config = dict(
    num_hidden_layers=8,
    hidden_size=768,
    num_attention_heads=8,
    num_key_value_heads=8,
    head_dim=96,
    intermediate_size=3072,
    vocab_size=9965,
    hidden_act='squared_relu',
    norm='rmsnorm',
    norm_place='pre',
    norm_eps=1e-05,
    positions='rope',
    rope_theta=10000.0,
    rope_fraction=1.0,
    qk_norm=True,
    attn_scale=0.115,
    bias='none',
    tie_word_embeddings=False,
    parallel_block=False,
    extras=['capped logits'],
    init='normal',
    init_std_qkv=0.0224,
    init_std_o=0.00561,
    init_std_up=0.0224,
    init_std_down=0.00561,
    optimizer='muon_variant',
    learning_rate=0.0146,
    lr_mult_qkv=0.5,
    beta1=0.93,
    lr_head=0.00326,
    warmup_steps=82,
    schedule='cos',
    final_lr_fraction=0.03,
    batch_tokens=131072,
    max_seq_len=1024,
    doc_mask=False,
    train_tokens=514300000,
    max_steps=3924,
    dataset='wikipedia_en',
)
Each number is 50 + 15 x the weight over its row's rms, rounded and kept within 0 to 99. Layers, rows and columns count from 0. The size before them is the row's rms in percent of the matrix's.

# layer 4 MLP down (transposed), 3072x768, rms 0.0383, rows 1294-1321, columns 0-127
089:71 41 42 51 34 54 46 58 50 25 34 58 48 40 15 39 01 48 64 55 50 35 53 53 65 26 68 37 38 77 79 35 51 60 32 20 43 45 44 50 39 42 15 53 52 46 70 52 54 76 78 44 44 61 55 11 57 60 36 29 55 23 57 73 63 51 45 55 49 53 38 56 39 51 57 73 24 34 52 56 52 32 73 54 57 39 74 45 59 31 65 85 55 46 65 45 55 50 58 37 35 69 72 28 25 30 50 65 85 47 47 73 37 47 37 35 35 30 72 43 27 63 35 35 41 58 66 29
093:43 43 63 05 58 65 50 43 61 67 60 71 38 51 25 51 42 71 47 46 50 51 55 50 45 53 58 46 74 57 71 51 55 30 12 48 64 54 59 34 41 44 57 67 46 41 34 78 52 57 66 39 45 70 49 39 26 38 46 55 48 58 23 40 58 41 37 35 41 42 76 46 46 52 49 49 46 37 53 34 52 51 31 17 25 35 38 47 43 34 60 55 76 21 39 81 51 14 37 45 23 75 49 66 68 73 46 50 35 64 61 47 10 46 71 41 11 50 47 42 50 45 52 55 35 60 45 53
101:59 49 61 47 49 55 57 41 65 60 59 80 33 26 54 47 25 61 58 13 45 21 79 48 55 33 70 51 50 50 39 46 23 45 30 51 57 66 45 73 60 74 22 55 37 70 39 54 50 38 73 60 63 52 54 51 43 33 43 35 66 47 35 30 37 81 46 61 19 52 33 72 45 46 37 43 20 43 61 63 37 45 25 60 48 65 45 52 14 76 42 45 54 63 76 30 45 41 20 43 59 53 54 48 16 75 52 42 35 80 78 42 34 61 71 43 39 40 60 50 37 65 38 32 40 61 37 49
100:45 55 56 46 35 54 25 44 81 36 59 48 41 65 47 38 61 42 33 53 52 60 48 44 63 36 87 36 18 60 37 37 43 46 67 75 32 53 80 47 45 75 74 48 43 60 36 40 58 54 45 76 49 47 45 29 44 73 41 53 48 63 78 24 46 74 23 41 53 59 35 53 55 68 65 66 46 67 38 70 21 47 67 52 62 44 52 51 61 71 60 47 55 38 50 71 54 65 49 53 59 43 55 78 48 38 52 30 80 52 53 60 38 27 54 46 60 47 38 43 57 56 55 71 58 54 60 34
098:34 61 57 50 45 17 57 27 45 52 65 35 57 48 50 43 62 40 70 40 45 36 32 81 74 54 61 22 24 67 47 61 49 78 82 56 34 42 55 43 44 66 50 48 37 60 35 39 53 30 45 61 26 66 53 50 58 45 40 45 61 56 36 75 65 31 23 76 33 49 64 58 52 46 51 57 22 35 52 39 89 66 57 18 56 36 44 31 42 46 45 42 50 46 60 50 50 56 55 30 54 29 51 39 75 25 63 39 63 50 56 60 39 84 32 48 45 50 72 63 53 51 58 76 66 60 59 42
094:42 77 68 26 56 42 71 63 49 58 29 48 82 31 69 57 56 28 61 60 48 55 44 49 28 53 44 48 51 65 29 61 73 35 47 68 37 30 52 79 54 41 63 69 35 69 73 53 44 49 51 54 41 42 51 48 55 29 41 59 42 26 36 50 40 37 85 36 53 50 51 33 60 40 43 73 65 35 73 67 51 13 56 62 53 57 56 30 76 57 31 59 63 52 45 36 68 64 86 41 34 27 62 42 45 70 42 67 64 53 51 48 61 32 52 38 60 67 49 37 64 46 35 47 63 32 75 53
100:39 65 25 54 58 54 55 60 25 38 54 71 49 42 56 64 63 58 37 44 48 82 33 46 54 65 52 48 42 35 48 55 36 29 24 50 51 58 50 40 40 68 41 53 45 35 43 53 32 35 77 76 50 59 46 57 66 54 45 86 61 53 24 44 18 70 62 27 66 60 50 35 51 00 18 36 36 32 55 77 58 55 38 44 43 53 47 55 53 35 39 51 65 42 52 40 61 56 52 26 65 53 46 56 52 55 55 67 57 39 36 38 56 44 48 52 56 32 44 36 25 59 45 40 61 63 68 33
100:63 54 48 49 70 34 78 33 65 41 60 46 45 58 72 51 49 52 35 60 49 43 41 42 42 51 55 25 35 49 77 43 62 50 65 66 67 52 53 44 36 35 53 62 61 88 53 68 52 16 54 66 54 32 41 48 18 60 32 49 53 69 49 54 76 48 33 51 58 46 44 34 57 70 44 27 44 42 69 78 77 55 37 37 58 52 87 68 55 48 60 49 75 58 52 66 44 17 42 53 59 54 57 40 38 51 40 11 45 50 55 55 72 46 31 69 42 56 35 41 64 42 48 58 53 43 56 59
088:30 60 31 65 98 54 38 42 42 52 40 36 37 59 55 44 35 24 54 34 14 59 57 62 55 53 42 64 55 59 39 40 53 64 66 31 82 35 60 36 42 50 27 54 43 54 62 45 36 37 58 60 69 71 44 24 24 50 66 56 60 66 62 61 27 69 77 72 29 62 23 73 54 52 60 21 37 80 54 26 58 33 57 34 34 33 47 25 46 21 61 50 39 58 52 62 44 62 68 47 32 26 40 46 43 62 77 36 28 49 42 57 62 49 64 47 38 64 48 47 36 46 44 38 60 49 59 34
103:70 37 48 61 41 49 50 68 62 61 83 65 55 61 40 36 47 44 19 46 71 71 58 31 72 60 50 50 49 48 48 60 72 36 43 48 38 70 28 67 26 30 50 38 69 73 59 52 36 40 82 36 32 44 20 43 70 37 35 55 60 42 57 38 46 47 89 59 44 61 52 61 57 32 49 39 32 86 64 43 47 43 22 47 43 47 72 30 45 44 67 54 51 47 37 79 56 63 29 82 70 59 38 55 52 28 54 48 58 41 26 67 60 62 59 28 72 56 79 62 24 26 50 43 72 57 58 39
095:45 54 36 60 47 35 37 69 89 42 58 56 36 57 41 43 11 59 33 27 63 54 49 62 54 64 49 52 56 56 13 43 56 67 49 58 40 37 76 37 64 48 25 33 49 59 59 51 14 42 72 48 32 67 71 45 44 70 32 68 43 53 39 64 36 28 28 53 55 35 40 44 29 50 45 57 51 47 62 76 54 51 54 54 52 38 31 49 36 55 65 57 20 55 46 55 35 46 36 84 40 50 41 51 64 42 53 52 20 52 59 43 64 53 68 47 71 39 55 55 50 45 24 57 62 39 37 41
091:51 44 47 65 60 57 40 31 52 53 44 47 64 63 44 45 22 15 42 65 68 71 23 47 59 50 64 42 59 52 41 54 30 44 40 65 66 61 60 67 40 57 49 65 42 70 41 26 37 44 45 47 59 28 79 31 53 51 65 56 29 67 20 63 38 65 47 50 59 33 53 39 68 25 44 62 60 13 48 60 48 62 33 46 28 77 51 68 47 46 44 76 41 31 55 62 57 40 66 62 56 31 44 63 25 36 54 64 56 46 19 64 53 36 37 64 50 52 60 48 46 43 69 73 67 50 66 24
106:43 37 57 74 62 32 54 55 41 43 61 62 47 56 50 35 32 46 61 52 73 37 58 83 85 75 35 78 53 53 35 41 37 78 54 43 62 48 76 33 65 60 48 52 44 50 27 28 38 20 44 61 50 37 40 27 62 46 69 48 43 69 51 27 55 46 23 56 47 57 15 38 60 21 46 44 32 69 52 52 61 35 48 48 28 56 73 32 42 71 68 67 62 65 59 43 47 32 48 68 46 39 52 46 41 40 41 48 68 38 58 49 60 24 60 51 38 30 63 33 38 81 41 54 61 66 54 73
099:56 63 54 47 52 64 52 35 30 40 65 56 54 64 77 47 62 60 54 61 75 67 48 37 55 50 79 63 31 31 67 49 49 55 30 50 71 51 81 43 69 39 62 81 60 38 51 50 36 52 51 91 51 65 63 63 46 46 44 46 52 58 74 54 66 52 80 45 60 37 53 59 64 48 70 56 40 57 71 49 57 33 60 56 65 36 43 69 29 46 37 65 54 20 35 26 49 56 62 61 57 60 38 55 57 71 41 58 58 30 36 30 59 84 41 63 40 34 62 31 16 20 34 24 58 53 65 71
101:58 46 67 17 85 55 32 16 59 39 83 42 52 42 34 55 40 50 33 28 57 66 36 42 55 58 45 48 65 39 24 46 59 54 67 24 57 38 58 67 57 13 40 43 63 39 38 56 55 55 42 39 62 65 30 55 48 69 59 50 19 36 34 75 63 56 38 39 54 58 33 32 40 53 51 33 12 22 58 48 55 52 44 59 39 61 65 60 61 54 46 31 49 47 49 46 68 59 35 34 56 62 72 62 40 71 43 22 61 25 46 55 47 65 70 48 55 71 64 40 33 52 65 62 19 49 48 59
095:25 57 75 55 50 17 77 64 48 23 77 45 62 51 51 60 61 27 34 47 64 49 41 38 29 14 67 49 60 08 44 53 71 49 51 44 36 47 40 53 51 43 57 04 53 30 61 50 47 64 61 42 47 45 64 62 33 48 51 72 42 85 49 88 40 41 48 60 88 51 72 47 28 44 47 46 29 29 80 53 40 58 52 52 71 47 51 40 35 62 36 48 56 20 37 20 45 67 43 41 83 57 61 57 47 54 50 65 45 36 71 42 46 31 56 57 53 59 49 45 45 66 68 30 46 58 48 18
097:59 38 52 68 43 31 15 18 36 45 51 47 56 17 60 56 70 26 38 49 45 41 53 69 35 44 51 30 66 21 51 43 27 26 36 73 49 35 81 32 69 65 20 47 50 92 65 39 49 75 44 72 70 57 49 57 39 54 44 43 49 51 37 41 44 44 56 18 52 33 54 37 34 56 31 51 42 54 71 43 57 58 47 44 60 61 49 67 67 36 40 84 40 56 53 70 51 19 73 61 38 45 32 74 34 67 82 52 72 62 38 65 37 51 86 68 52 49 65 28 54 57 40 66 59 59 36 51
093:04 36 65 40 55 47 50 53 75 37 65 58 83 31 83 36 51 47 47 44 44 60 33 58 35 57 28 73 74 61 43 48 56 47 51 71 99 56 63 54 44 35 47 51 69 62 40 54 51 37 19 50 56 50 20 53 71 74 64 75 56 66 60 52 29 45 39 47 51 78 48 58 50 72 55 45 52 54 43 54 58 43 64 59 32 48 71 39 46 68 54 45 46 32 71 45 65 60 37 11 55 41 32 47 46 52 52 52 54 57 43 45 43 33 63 32 51 51 59 65 53 59 25 54 56 48 42 45
103:55 21 69 61 44 47 76 88 71 63 51 48 57 44 67 56 43 43 64 66 41 33 50 50 43 52 40 53 64 63 44 49 54 48 42 34 66 30 29 44 62 56 39 66 49 39 37 70 30 59 29 52 76 53 53 57 68 61 59 26 69 34 46 54 76 52 55 12 63 46 34 55 21 43 42 28 54 62 33 42 21 52 27 42 48 64 31 36 37 79 24 33 71 68 49 54 50 71 41 72 54 64 55 71 48 60 52 26 37 64 61 46 35 92 49 65 62 41 48 53 53 51 68 38 98 52 52 65
094:27 77 70 68 37 59 36 50 55 59 56 50 35 40 38 62 33 54 27 27 33 66 40 63 45 61 48 51 81 89 65 70 45 36 61 54 40 37 66 52 60 68 44 39 38 24 68 36 72 42 71 46 50 37 53 61 74 28 57 56 25 58 32 40 50 25 62 45 38 46 49 50 66 53 53 31 50 25 58 76 75 42 60 75 53 58 31 53 52 67 55 63 60 68 56 25 37 47 44 45 38 55 56 50 71 84 40 61 24 60 38 59 68 38 20 48 36 62 60 59 40 16 54 60 66 41 86 56
095:40 43 62 69 57 48 40 73 35 37 44 48 58 77 35 29 45 52 39 21 64 56 75 85 58 29 19 48 66 27 63 46 40 66 30 74 62 73 41 65 43 36 69 79 49 44 41 45 20 62 44 49 63 72 61 50 37 45 36 58 64 76 50 47 52 64 26 33 50 15 41 31 42 63 21 62 46 33 33 34 76 62 51 35 73 36 57 27 45 43 73 52 60 56 34 49 70 39 14 45 48 76 44 52 51 73 51 62 68 67 37 47 74 55 52 60 26 51 34 24 43 63 58 61 48 62 45 22
102:33 46 40 64 52 60 42 61 42 45 37 55 27 38 50 44 46 34 61 73 55 63 55 39 44 51 30 26 87 29 47 42 42 62 26 20 29 54 68 31 03 51 67 21 72 56 51 57 34 56 77 41 58 56 66 40 39 69 27 81 46 44 38 46 65 60 59 53 60 27 43 44 61 45 64 42 68 63 37 65 35 53 41 46 41 97 55 27 57 15 44 26 61 47 38 64 58 51 55 34 36 30 58 30 45 54 25 44 32 58 64 73 36 55 49 51 42 71 56 39 67 54 48 82 54 50 47 55
095:55 72 21 64 64 63 63 55 30 74 46 26 48 59 56 42 36 31 56 62 55 32 55 55 66 46 53 24 48 36 62 56 78 51 33 40 38 60 50 34 44 69 48 61 68 63 68 39 58 67 69 24 66 34 33 43 68 63 27 12 54 55 46 53 44 52 69 48 19 50 51 34 65 49 48 13 38 61 34 26 66 47 61 57 59 46 50 21 31 57 31 17 49 25 66 39 28 52 43 71 57 46 28 73 69 18 44 51 37 58 49 51 07 49 52 62 39 58 47 52 42 61 25 75 64 66 46 39
103:58 70 53 66 48 68 36 45 26 52 70 37 60 39 59 65 30 51 51 60 43 71 32 41 59 38 80 57 60 42 51 51 28 73 27 22 00 64 37 63 62 48 41 63 54 68 41 39 54 45 44 39 68 84 55 35 50 69 59 49 58 47 52 58 52 33 49 35 24 26 53 51 82 45 52 49 78 68 78 54 59 41 36 54 71 30 29 57 74 30 40 42 62 51 51 39 66 44 60 58 57 36 22 57 65 39 38 25 64 39 60 35 52 51 82 37 46 32 62 36 46 67 62 50 70 59 64 77
102:28 53 70 39 61 76 53 66 55 61 39 50 39 81 40 43 74 68 38 54 69 35 19 47 46 63 43 50 60 70 46 60 48 45 37 22 45 49 51 33 45 32 32 69 57 64 45 65 32 32 14 60 54 45 61 66 59 20 36 53 62 48 33 61 60 43 79 49 23 68 46 67 63 76 51 53 80 57 47 41 51 28 44 54 42 52 45 37 58 34 29 10 63 30 43 08 39 53 30 56 64 48 50 57 60 47 52 46 43 42 57 50 62 58 42 56 32 36 69 37 36 63 88 36 43 52 43 56
107:22 99 83 62 30 37 57 59 57 35 44 39 40 41 30 23 67 51 26 86 46 94 49 45 22 51 59 42 41 75 43 46 26 57 79 55 36 48 59 67 62 53 33 30 60 73 51 57 49 50 48 64 70 37 43 49 39 25 75 47 64 44 37 53 60 56 55 30 45 45 45 54 31 64 35 60 62 61 68 65 23 39 26 43 50 66 47 53 57 36 47 50 43 69 35 73 68 33 52 39 53 40 35 50 56 69 51 47 43 29 56 57 44 54 38 58 52 80 36 42 33 57 53 49 52 28 61 57
089:71 33 31 56 59 42 46 45 58 50 38 53 72 57 56 41 61 60 42 39 23 30 58 40 46 44 44 64 40 62 39 72 44 43 32 72 56 37 47 45 19 44 48 35 48 31 57 26 29 58 57 27 53 42 67 44 46 47 39 89 37 57 42 45 25 52 75 44 39 58 49 55 38 36 59 79 43 51 32 54 18 71 38 40 27 58 65 41 37 35 60 39 80 58 35 67 70 52 48 29 48 52 45 29 15 63 69 46 24 58 45 27 58 61 32 59 38 03 55 58 60 40 44 33 58 47 79 52
100:67 50 41 67 47 71 52 63 53 59 56 37 46 72 33 53 53 39 34 54 57 80 60 58 43 53 72 38 23 33 52 30 28 25 62 50 64 50 45 40 36 52 56 52 49 44 50 59 67 44 55 43 67 54 47 54 63 63 50 55 55 47 60 71 24 34 66 50 49 47 32 53 26 76 55 67 51 67 71 55 56 57 31 28 48 56 56 44 70 41 60 45 77 51 39 47 46 49 17 50 67 58 52 52 40 47 55 35 58 31 29 47 52 44 49 51 64 54 61 72 32 73 48 27 41 43 39 70
# layer 4 MLP up, 3072x768, rms 0.0771, rows 1295-1321, columns 0-127
091:55 58 50 32 76 45 43 53 30 67 40 48 54 69 56 54 68 43 34 44 52 49 59 40 49 61 47 36 70 40 43 36 57 53 67 63 70 42 71 67 49 73 51 35 54 48 49 41 36 54 34 43 49 48 39 33 49 38 48 50 36 14 25 50 61 65 39 31 30 57 45 66 70 63 24 55 49 72 47 41 40 23 70 58 25 54 45 18 34 60 42 32 65 41 71 47 79 60 55 41 20 47 41 48 40 49 39 22 39 48 10 48 44 55 17 70 47 42 69 60 75 24 34 46 70 53 58 47
104:58 58 63 44 22 69 31 75 74 66 69 73 70 51 58 57 57 42 60 50 44 31 36 71 22 45 79 65 44 34 36 50 35 74 50 71 46 59 33 47 44 45 47 63 65 56 62 47 78 56 45 52 49 58 57 23 51 59 48 40 67 75 28 50 43 50 37 61 42 33 50 67 75 61 40 45 46 40 48 36 47 55 70 73 56 43 14 65 32 26 50 49 51 60 63 53 38 19 48 50 55 28 57 41 56 41 57 52 55 43 56 32 53 38 51 45 58 47 54 62 39 67 58 42 35 55 43 49
100:58 48 30 38 48 46 44 53 47 50 47 07 32 26 19 49 27 29 07 52 39 76 36 48 58 52 48 51 72 23 40 66 83 55 81 69 36 81 65 54 52 37 62 48 33 45 36 23 40 45 36 61 42 53 18 62 52 58 80 57 53 54 43 55 51 48 35 63 54 39 38 59 58 37 61 67 44 42 70 57 09 37 61 69 68 30 27 40 52 67 67 23 52 44 59 24 56 47 43 43 17 47 40 59 45 66 45 41 41 39 51 48 64 55 48 25 49 56 41 26 42 58 64 44 39 66 75 46
098:56 35 53 55 73 69 44 62 66 51 38 39 45 67 00 68 49 40 70 75 59 70 60 60 31 61 77 70 56 48 77 68 57 52 35 53 38 32 67 65 54 46 40 46 59 41 31 80 81 57 29 40 30 47 41 40 71 74 40 30 64 37 55 66 73 51 42 72 45 63 38 51 12 58 53 57 70 49 39 46 72 78 43 65 61 56 36 39 59 48 52 48 74 50 62 43 11 53 37 65 51 53 40 63 54 47 55 16 48 49 15 59 25 48 52 25 62 39 41 62 44 48 70 64 52 40 70 63
089:82 43 42 65 44 38 46 54 49 72 38 65 48 38 44 51 75 49 48 52 63 45 46 54 55 25 45 51 64 21 39 15 39 45 43 31 32 56 51 42 49 52 32 36 58 48 73 26 46 62 50 46 55 81 62 61 69 27 53 48 46 36 39 54 64 35 48 68 61 67 32 42 50 50 60 58 62 77 38 29 32 47 51 51 53 43 63 60 54 57 43 59 21 60 76 67 47 40 97 58 50 45 20 26 55 55 48 66 24 46 51 53 68 57 55 55 49 57 17 27 32 59 19 45 49 63 44 48
096:51 17 50 43 40 38 52 28 33 63 13 51 09 48 33 42 38 41 41 31 51 54 14 50 81 52 45 30 34 51 76 31 59 51 57 56 37 35 57 56 31 61 58 52 56 65 42 46 43 50 78 48 43 43 62 38 50 59 67 48 42 47 38 55 48 50 35 40 65 63 68 64 55 58 34 39 67 47 21 71 44 56 62 38 49 45 56 56 41 44 58 56 48 50 45 37 18 65 44 25 63 72 33 62 46 58 21 45 37 45 37 50 43 41 50 38 43 53 66 42 35 48 52 47 57 30 25 34
097:37 58 45 66 74 29 81 36 49 90 74 60 68 46 38 49 65 58 30 26 57 53 41 60 50 42 60 58 61 48 56 54 68 59 55 56 40 61 54 70 48 52 52 54 57 66 44 49 20 32 38 39 61 35 45 39 52 34 51 48 47 88 35 61 58 52 55 50 51 49 30 55 45 63 63 31 19 88 35 46 46 60 62 60 26 73 74 58 53 28 46 47 54 38 55 48 38 66 47 35 68 41 61 79 43 64 73 17 49 44 34 42 17 50 48 58 59 44 62 53 74 62 53 26 50 19 64 54
081:49 55 89 56 35 49 52 80 57 40 61 59 48 45 51 47 22 40 51 59 85 61 46 33 56 57 71 63 58 55 41 74 38 33 38 54 49 85 39 73 51 88 96 58 38 42 37 78 53 56 23 60 45 47 46 67 64 70 32 50 39 54 34 49 71 62 26 28 38 56 76 53 32 45 40 60 63 50 34 70 59 62 27 50 55 52 33 49 97 44 43 50 42 29 51 31 72 37 54 82 41 46 61 55 58 62 53 62 71 45 32 54 46 67 65 42 76 51 59 49 70 19 51 43 28 33 37 45
104:45 19 47 21 57 79 37 88 61 41 53 52 26 65 44 42 34 47 37 72 26 55 20 64 69 30 63 31 55 43 53 28 47 32 82 39 31 69 42 49 49 37 40 53 43 29 38 66 56 36 30 31 45 46 42 68 57 37 55 52 07 34 44 60 27 61 50 20 69 59 50 77 61 50 43 46 45 55 45 25 50 51 36 65 57 73 49 60 57 46 40 48 42 66 51 61 42 42 54 64 45 51 39 52 65 58 38 43 42 43 40 58 40 50 59 55 72 53 27 86 41 64 38 47 33 39 59 56
091:55 17 71 48 67 64 39 23 52 67 46 60 63 41 46 63 30 27 49 58 62 77 37 57 43 47 74 60 58 27 43 56 61 43 54 59 45 67 68 53 68 47 45 47 66 45 54 49 47 44 29 49 53 47 63 46 50 40 46 53 69 79 18 43 60 68 57 36 60 38 45 68 73 52 55 49 40 20 43 64 54 56 54 50 39 18 46 58 42 57 60 70 48 76 45 29 16 64 40 40 58 31 55 34 34 51 49 54 50 47 51 57 52 51 34 57 52 37 33 62 36 58 62 53 53 47 40 82
079:76 43 61 18 63 25 48 53 64 51 63 62 42 49 55 51 50 67 30 52 51 39 60 54 46 40 17 52 52 66 61 22 47 75 54 38 50 31 37 24 48 53 34 58 54 25 67 54 79 50 54 40 28 49 28 51 33 56 41 52 62 32 62 54 49 44 63 63 39 65 65 48 34 55 48 38 24 40 42 42 69 34 78 54 57 42 72 41 26 72 67 27 32 60 52 49 56 75 52 76 78 62 66 63 81 51 43 52 68 61 69 25 55 61 51 28 39 39 34 38 41 64 32 33 31 47 57 67
115:52 57 56 56 45 61 30 58 59 33 48 57 56 54 56 64 46 54 35 50 45 71 88 20 49 64 56 52 30 50 41 55 62 55 47 35 62 60 65 33 60 47 70 45 24 63 27 43 28 45 67 22 56 63 32 52 61 38 73 25 43 74 67 56 27 40 34 60 54 50 64 06 41 41 62 65 22 40 33 33 50 16 46 47 29 51 50 50 19 45 53 60 34 44 37 59 21 52 27 66 39 41 36 34 45 57 57 38 43 53 56 35 95 32 76 36 62 10 61 46 51 44 47 33 63 23 71 27
095:36 45 44 37 64 75 47 29 46 61 53 46 61 45 40 62 32 49 54 61 48 48 55 53 66 41 52 38 64 62 17 55 35 70 53 38 38 52 71 50 87 45 39 55 61 66 44 30 57 45 53 06 59 32 57 46 40 81 32 22 48 45 68 52 51 61 11 60 72 37 43 58 45 56 71 52 31 71 29 37 72 65 62 55 26 45 35 21 68 59 51 60 41 64 49 53 46 56 57 74 57 51 38 41 39 43 39 33 71 41 48 53 48 40 54 38 69 47 53 44 48 63 58 43 50 51 57 46
101:47 18 55 39 58 56 61 38 49 81 70 31 47 64 24 71 58 49 46 57 59 63 49 46 41 71 60 40 63 54 44 66 53 44 57 46 55 21 37 43 40 57 55 41 89 49 30 44 74 71 40 41 50 75 34 77 29 45 60 49 68 52 45 53 48 57 21 38 52 49 43 35 44 34 34 49 36 32 46 40 33 60 33 56 33 28 34 42 63 41 42 53 91 56 48 39 41 39 41 56 60 49 62 45 35 36 47 48 41 52 20 33 61 61 78 46 55 44 27 40 42 69 36 59 33 47 56 68
096:67 64 60 56 45 29 53 44 31 27 49 25 42 44 48 67 54 34 68 75 77 62 60 65 38 43 47 37 76 67 44 51 56 32 36 52 31 35 29 46 33 87 61 55 67 61 57 49 44 37 59 53 22 54 22 43 76 63 53 29 63 67 40 73 56 35 51 76 63 72 62 48 38 64 29 44 10 42 67 48 39 55 46 60 38 62 77 48 49 49 46 41 60 60 68 34 37 60 59 38 34 40 21 26 44 54 42 58 32 63 29 51 23 61 36 29 45 40 51 56 41 59 64 39 29 59 56 57
099:58 31 53 56 24 61 23 51 59 63 55 56 67 59 58 62 37 51 44 52 49 58 54 54 66 66 53 54 00 58 29 42 63 58 58 44 63 37 46 53 43 42 17 72 46 28 68 40 29 27 31 33 59 51 67 38 35 59 54 37 35 40 60 53 50 41 45 52 53 39 48 51 55 43 59 66 23 54 68 46 64 44 33 68 42 52 47 51 63 60 56 67 31 80 32 34 46 73 62 59 37 62 64 57 51 52 02 57 50 61 42 44 68 52 55 73 61 82 68 50 41 26 06 62 43 74 33 70
095:48 47 34 58 54 61 51 36 38 50 57 51 50 39 62 47 39 28 72 45 67 72 41 54 29 59 65 46 57 51 27 61 26 52 49 38 67 60 54 52 45 69 47 28 65 06 43 55 58 67 48 52 43 36 54 49 73 76 63 48 48 50 53 55 73 24 51 40 32 53 25 34 50 68 68 48 69 44 22 40 47 42 50 35 52 44 21 52 34 46 59 34 68 21 53 70 63 56 55 64 60 77 69 45 69 63 50 52 50 54 57 51 52 53 69 68 36 69 47 40 47 34 48 62 59 22 54 40
101:70 54 45 61 43 54 81 51 53 77 36 75 53 55 51 65 42 43 43 45 81 41 00 40 54 48 66 58 16 58 51 34 57 59 30 37 64 74 56 57 52 36 33 36 50 45 35 55 58 66 52 32 54 61 57 79 48 60 52 19 63 28 50 47 62 59 37 54 69 41 56 48 47 39 24 41 58 33 56 60 71 38 74 52 59 56 42 49 71 76 56 65 61 47 43 47 60 47 46 59 35 42 71 66 64 60 14 24 48 39 46 84 36 75 34 59 80 38 14 57 47 34 59 38 48 51 82 42
095:68 38 50 44 45 48 47 48 68 32 37 56 59 43 69 56 62 59 57 59 44 53 46 29 52 71 57 42 74 52 49 50 27 51 49 58 50 48 34 44 25 58 60 43 55 58 21 57 57 54 05 45 64 48 53 39 53 38 39 32 31 45 42 52 49 46 54 47 46 35 53 56 34 45 52 52 56 52 55 51 51 39 62 45 49 33 40 55 64 59 60 39 60 45 47 37 66 51 51 77 75 43 22 69 36 53 49 61 28 58 38 49 19 51 48 36 57 58 43 71 32 51 45 41 67 61 47 80
100:44 20 66 31 50 53 60 52 41 24 36 37 77 57 27 83 57 63 32 46 14 26 51 57 78 40 40 41 45 37 39 54 50 69 71 57 47 36 61 39 61 38 58 72 18 51 62 68 39 72 45 44 29 66 36 51 39 51 39 42 71 52 58 73 67 23 44 33 37 43 57 50 43 67 38 58 83 39 56 71 71 45 47 40 67 32 29 44 75 74 59 76 38 39 25 35 22 49 56 20 44 46 37 36 64 65 64 57 41 58 55 56 49 27 54 24 47 62 30 43 49 31 37 75 44 52 38 60
103:80 48 31 24 35 45 30 37 69 30 56 49 29 49 69 59 47 35 52 72 54 74 44 51 34 61 61 55 41 57 58 57 34 39 48 75 27 65 56 29 41 40 76 21 14 55 58 26 57 42 65 51 58 43 41 37 41 59 55 74 80 50 28 69 54 30 52 36 38 62 45 51 47 47 64 57 49 33 30 17 64 66 53 31 32 30 62 58 37 83 50 41 59 43 52 40 66 44 50 13 30 53 53 68 27 54 41 38 54 77 35 62 52 91 47 77 38 62 22 52 73 55 55 79 38 51 57 63
091:42 50 37 31 65 53 59 72 40 53 40 34 60 48 49 12 21 62 35 62 41 58 86 45 39 56 50 19 50 43 61 66 45 70 12 59 72 58 43 37 31 35 38 47 62 42 75 38 61 73 40 46 60 26 68 66 36 37 42 49 84 38 48 71 60 57 63 42 40 67 44 48 42 58 30 25 53 40 29 45 51 54 56 58 46 36 32 29 69 53 45 52 12 52 44 35 59 54 44 54 46 63 29 35 43 15 59 67 51 45 44 54 09 54 46 52 60 85 27 45 37 69 42 37 66 16 27 57
107:47 41 52 51 60 46 61 48 64 52 34 38 56 48 34 51 13 50 52 41 60 46 41 51 79 27 77 27 74 53 65 27 23 63 52 00 62 36 53 73 62 60 58 62 38 63 28 14 39 71 39 59 41 25 39 73 54 25 74 43 42 36 60 55 74 55 52 47 57 69 72 33 39 50 63 44 47 41 65 42 50 29 45 61 26 49 45 31 54 21 69 65 41 60 70 53 52 38 72 75 41 52 51 63 41 57 37 68 62 44 79 49 50 29 84 50 67 55 37 59 34 44 63 43 60 47 38 72
103:53 56 39 38 68 51 53 40 35 41 61 46 31 83 79 45 68 62 64 42 43 66 50 26 49 70 31 36 47 66 49 69 65 29 35 46 58 37 53 59 24 47 35 38 31 51 52 52 33 87 53 67 19 22 45 37 50 54 60 69 25 36 48 47 45 34 35 63 21 50 49 31 31 66 46 43 51 48 43 42 55 51 37 73 34 60 29 38 63 56 51 05 60 28 49 61 51 74 51 52 47 43 22 16 27 60 75 47 37 52 47 72 55 49 23 40 40 49 30 34 37 61 85 39 35 43 21 67
108:47 37 73 61 30 25 60 39 52 62 44 42 49 72 48 65 31 42 21 34 51 29 62 53 65 53 44 39 68 49 74 56 39 56 20 79 50 31 58 52 45 26 52 55 66 58 33 52 56 53 61 36 63 24 39 65 73 44 52 54 65 51 69 72 22 74 61 59 37 56 67 27 61 52 42 45 44 43 66 34 50 85 55 38 29 74 11 45 66 70 64 54 44 85 49 63 67 50 73 39 50 46 48 39 30 57 55 39 42 65 65 11 51 86 39 53 46 50 41 56 33 52 51 63 27 38 67 59
084:51 56 53 85 46 40 63 61 73 48 35 64 42 48 50 51 17 51 56 59 45 67 75 65 72 31 44 45 59 61 54 51 75 68 44 28 60 53 37 70 49 39 72 70 60 41 35 37 81 52 42 67 57 48 42 47 58 28 39 38 35 41 51 56 39 61 49 83 46 32 53 47 79 44 54 58 45 52 60 62 52 50 42 64 47 64 44 31 25 73 40 38 54 46 70 53 19 81 42 53 34 44 43 64 64 38 44 64 77 38 36 54 50 47 51 58 32 58 26 52 41 53 28 56 26 34 35 66
103:57 65 20 39 75 67 41 68 65 47 69 24 30 51 22 37 52 88 36 63 37 48 58 38 63 37 75 67 28 70 65 55 44 44 26 53 40 37 43 33 46 51 46 39 78 32 55 47 66 47 51 41 53 24 35 24 54 52 48 26 49 79 50 68 18 39 49 59 25 46 77 32 50 48 35 66 51 64 50 54 62 42 53 51 34 46 20 53 31 41 69 49 75 56 49 46 09 52 66 56 36 72 56 49 45 60 57 47 50 32 51 51 37 41 61 41 35 42 34 44 72 25 71 39 49 64 51 30